Weights of a small GPT-style language model, trained from scratch on English Wikipedia.
Size: 11 layers, width 128.
Architecture: RMSNorm before each block, rotary positions, no biases in attention or MLP, untied embeddings.
Each number is 500 + 25 x the weight over its row's rms, rounded and kept within 0 to 999. Layers, rows and columns count from 0. Numbers have three digits each. The size before them is the row's rms in percent of the matrix's.

# layer 6 MLP down (transposed), 320x128, rms 0.0612, rows 275-319, columns 64-95
096:504516488494553525471485498546509520560458482483509576519476491493505504501519487519489467506507
103:479538456478520490521478511487491452520538507458524505532508499506521491497481535488538499518532
104:470503505494479546509457490508481530462531508457503463523510530517548477488542497489462481501543
100:517523510494438533499477482469486546501518476473517493520499478523473523477486534502534520495515
102:489522464480501450513474502513458507479549523515497475544480496508541491486478478461500512506480
103:510475509501559499538529538483504483524508498502476474504465458485485553525512515532512479529497
096:532531493505453464519495472521461502491503500512507491471500509518504497507485524496510509534490
098:504507523486484466496494512527520490476515501491467484507532542497489439480482535534465492482506
095:496517509517502489504493518498524522506473500484508480498470483461513484460461534492496542508494
110:474498524493525491517446542496506533518494484507523495524514470511483474538468496521488507481471
094:477511498528492486488485483459502503560497500488472463482500504445442475487467534504513518499517
097:514486476448528518500500523515467508489504502490477572512511494515472452568522497459477492483491
101:517515483476536467516478490565483475525477473501474510539502475520502530499513494476515509505473
096:521522456478468483471493484510476508509507508521494476486482550525498490512455492517474546512537
099:457469539475517439470484531454501482519489466513463494466509495518471515463474511536495538487517
106:493526490516509514574502465445494502482483504500470530556531490513521521474586508460485480505514
092:502542536498546462471489500501456485461486522499487527503532495516515492482515508564510508529515
099:534495489437449483467515494478507530488503485535496482515533482501453487509513530481483534520501
097:495518493468513508526538484528539491543482496481500560500509527471522487465501518479496481504556
103:553527478517456495530529514500489500480508464511495483463486497503463493527500476445481456506488
099:490491498536522508540526498477556496465523499518462460462483486509503510471482515512511474479477
101:477503482500489468508459509539458491539460490472555520515480509455521512492521456484481458534537
093:539503484505485490467525508458449465503501480533510514486519519501485512479514512525506468491488
089:499457471488520461496472480550494497509471519477507536490529484510487477502526543498503557515558
094:494448547471492526486466500509513496491510457488487477510542533548517524486502534544547511468508
097:521567490488472490493566488496487496504512507493536459507507523484481485496482511500485500526495
104:501454489499467493481501477474429510497502444501504542526476494490520485514508507501512464465521
107:478515497474509503479515542495534499542528467485511488494467498541524495526433477526488488498473
098:533485493467520487527517514482513490470466493485500530448500471501475491485498483462489503508526
103:519510475484470496494484525483449508526549457443524487503519488506469543514539522487505525478496
099:522493465532514446497503473482502522543524521548481499508512504469500505533498504535507505476484
098:512488526516487496534466434494478490500479525477491509496531509482492549482483494488477453492561
100:435504472514499443493486530568512481507526501510483493486501490426486465492483484501521483492458
104:520530478536456483449531494528529551451533484509487477472488484488505487512501508470475520527495
109:521468483516530494530530510463480501433515472512500514461490490516466532522493473512506452569473
098:515493555472566524522562540502508496479476502464523507524525511505527513475475506510503444492464
099:534459499503479510481504517493489499449507493522540510492510464444473491486493474484513508482515
097:506458512523475470485508469525454499463473532517516501508492499502503487470485457520522484491518
103:486493491485490524479515511452506485465552502509481511495472546525498520489506511529466533493494
104:534497548483453488499504540518535470521500515558475516484505484551432515510490474509483515521454
097:495532484450523498457506486494483524439480518535483525475529505538505499474469454529539516510506
096:482534495518483504479533515539506480531495469497475475529459506534502507512554485502440497508459
099:501506508499491489526497510482500470491486543465509480515499453487517489475527524476481515530500
100:512541460507501520526473481526494533510496487504518513489489547457533430503506511548487501466497
105:524545485473496496489479463470533510499536493444532570540490448480559483497488560504477492529496
# layer 6 MLP gate, 320x128, rms 0.0671, rows 276-319, columns 64-95
100:497498482537499506486490497501475503499474533532501528504489476523504492524503465504497543544533
106:512469486466505473541483513500501496524507464526486493524514554485505523452477510515442475536524
098:495518505438509484523495496476436498485480538512552496503500495465482471476512506468443532455506
104:496499494481480527468524494490486509485481478542489488498498457453531470459491500492514541514497
102:505453516492490476493495529461495491517497494536541536486511503485478519513510507533539494559494
095:533481469485543470467463486493490518485488525486517516508526483472499496492500480504478538523478
104:499509505525482542520502483452505488494471488516513502523498513457523502512519519500486515516464
087:519481509506485502498528525500511513517544503502518480530481502495484506518491538509508493505538
110:469497492447507523438495507520518519510467469484538537479489488468494495496469458479470508502516
096:503544501487497484550529506503511487457483504490483506545490549515463470513481510489513492515539
110:446519512418464508502537501507480509473490548484488519483507510518498460464467481494514570486459
102:496475515481525475452510520559526508499508464473485526523496527452496484532484470507546514502496
102:532461482485504492483537479478510467495470491507505487517505519467498532496476481474568487486497
093:532505499488450509492473461538475502504496506523475478489488495521519506497459498479477506494492
109:517533513502499481475499542456510516519504483499484501498479496514478554499477507531464516493486
095:488541501458517546519524490480469462468458528499498543485513459493509493488483451449480520501479
099:509513463460528599476506470499509452494478516499506487493516532495491534488467440539491504489476
100:496449546544524511480516506490434450521501504498493523521489482478487460542560471469473517465488
103:493462514470484536429454491524462486497517503528482489518532498538472494479503485467471529505523
098:501520482488491553525504481532467511572492472520532531518465487492482475540507515509500504481540
105:563498490488535472488463487491483514488494534495519545471507535536517505520501455480539519518499
102:509518427460495488502504500487507493482459518481457491519483478443478466475494496503454530510498
101:497520497473511505485488542511463482458500529491473522473528514457536542501447495471498535486521
089:471482470504488490492517490506499509517503474501518503468522500496507463497470479462541511483507
097:520516493489478548499469482473468531462499473491549502505500545515518503527530481499492488506515
108:533541518501537515508506525465464494460490463493533570505507533471495471487497531466484513521492
111:503506503504520491490466521501476477506487539527495519503479516509466512512469475491521475504485
093:457471514460510537499538485473456479479456497527533532463501501484519519468466505523470503504447
094:494473534515460482470496506509504509484458545558482511470465477500520464477513499492522477554460
097:530511508560478512488494490484512478571484507516531530475481554505473522508473493509513523516504
100:524481505537511459509506541518490522530502435505462480525491466479486495562461481486499495505535
100:506545487508487470510480514506524447469489545527488519536511460467503515471472531492464474487547
103:553530547553462472512494499529541495534469506511496497465486510528500484492482484553493530484524
108:512518493489475499445489486542491473532525523538505515503474521475516501476475467499525468440527
100:524483528501544524509543502504476533497505479532502500523483518491513513537473457507455534452550
105:524508511523496499509518509513518495541520488462540483486456522534474534486467478535520489506491
100:526505532474439511520540534472567546507488482518529505517558512496485528517527539475505517512484
115:512505479481493516516490461499480493475461500522464566520486515445497503463496468515526512549478
114:456505509495519478514473475495481461464471525493519509530492508489485514521473489479501549496519
099:540485548500512470552496507483499517513513495478486501505463483486507482519519519500501466509553
101:534512514548494501520506565535506511506528478504477510479475503560471493511495479508455506465476
094:476528508499492480515486457463507493509504530481479483471540472466475536512534505443523488525497
088:490508473509474514482484535482526482501469497488504482502520508487501515493439536463439521497545
109:502446536538530468505504518468537491514503475524515522474466472533457535527528491463484518450533
# layer 6 MLP up, 320x128, rms 0.0614, rows 276-319, columns 64-95
104:510470468512489514478484491498490521557467517528514481505564530509507476514527523508546509521518
099:490488548520526466513490509518478503480491503548488480550487509501457494510464497516532510506525
101:522496547524510474468509492489466476494523524513508496489520478528507486500495493498546499487495
101:504553488516541518515532519477482505494550465513535505505462548485491460456514480513482502477509
104:477495523546524486501518477474431442468468487462488522515537532520499472513493506513490504471449
096:490468480473493471498474479416532471486511484510505501485528512511520512511469510495481466505492
098:518489464528524479466500503528490492498553451527486474499484516485497483488511513483482516521535
093:481486506530509547493507485492542478490477461523490509479535513513480457530482492493544465499493
110:524493530518501525495501539530485494485483546499491463502535513509515481491460492483493460487539
094:503504482481547493507524517544473507518480518472485497526485503493507529525519507474457510507481
094:560519452500562539492442452482482499513483503503442513528470466492511539532528478525480452528487
103:466469461490499468521475525506488478521504525490514463485500513454500505534512518497514521490482
098:471512510487494533510441520529443480506513521491474546512496526488544499498512463481475492496499
094:461446531473536473507505527495498525489509497476538536515508503515497450529524500481495471530480
112:512469524523522488510504494515455487453517482519483501479539517495511500453579506476471502485500
092:534487482506537469500511474477537523514522456479475488476491541495480496478473506565504492501460
098:479547458494492543491478463537488468476485469463485499492482528473557502504465494468510493510526
102:496510504505491524514479468551520524526510479485528543459479555529500475529475513478530510487510
104:546486455512511485527474493524481524488501454513512503471490493452504509471514533522450489482510
098:513504493489437507549463490515477505546490437531474444510495494466485523527524511478489481509515
104:511516534471536520495475483476504541504486486519500512464507477490506532491501508516501497483477
095:491525475491480535492495497457493462545525445493520506480523501500485508543519482494515469499480
089:499538482482458516537507540528479486529483466482531502506513535476507487527536511495509459503477
093:536536451534492508497521519524453481476458545523492471501485504495508511516516504480463516508492
099:518498477534503472519507478549474499468506467481475450474464528549478521503513451523498472469564
105:496492514494508515496499494495501523494519475517458499492494466497481531470487488473463508469510
110:483499490508524492484492516482512463514511494535486469542500538509474490487483477484461488485446
092:542516469542523491514456490524517494491502526453480481556470490490510498513526509502532528504550
100:496504511494474495507496505516522491510498542520517543474475512502535470516453523535531505511494
099:519514527500498524495460459513532513490497526519517512493474532506525490512450476509522514504485
098:498486521508522493525476511489517501545506491499523479517492491453503486510497482479530504505519
104:497474493508506513472461490518547489498484474500535482498448557494470449503465533492503512499508
108:469517494458526486477487526505476498475511486507561549486500511541512476502522533540537533511466
111:516506492471526542496488495488482500534461459480508501491559464503503513491465495490506452476503
098:508499530527511546531433532486525479536488500463500464493453503502501521493464530521491473486488
099:483534491503483515503517521464454491491495520519521501504562506517509481488473502525480463460475
100:520475500508445500527479514472515510499500472526514485515510542526518521524456454479511518515486
108:491481451490483492526536459503518508521498490519480460497505526479549489488462485514509495472471
105:511514555444503513508540489512494523526460482506454514482495476481514531504493482497476504487520
099:481465478472465499472506494537502497470514452514515504462531567490485463508523507477502489485471
095:491525526513480519480485511538463523533503508512578514511497505477489511522475531499521538482483
101:512525521498509545479486524461533517505503443537479508458462527500481498520469520473477492487546
097:486513524495544451537490538478521461521516506552469489518540477505461527492484503483516482528569
106:502487490467490503510541550480469529517471487502480469440484508476463519506517524477489470505497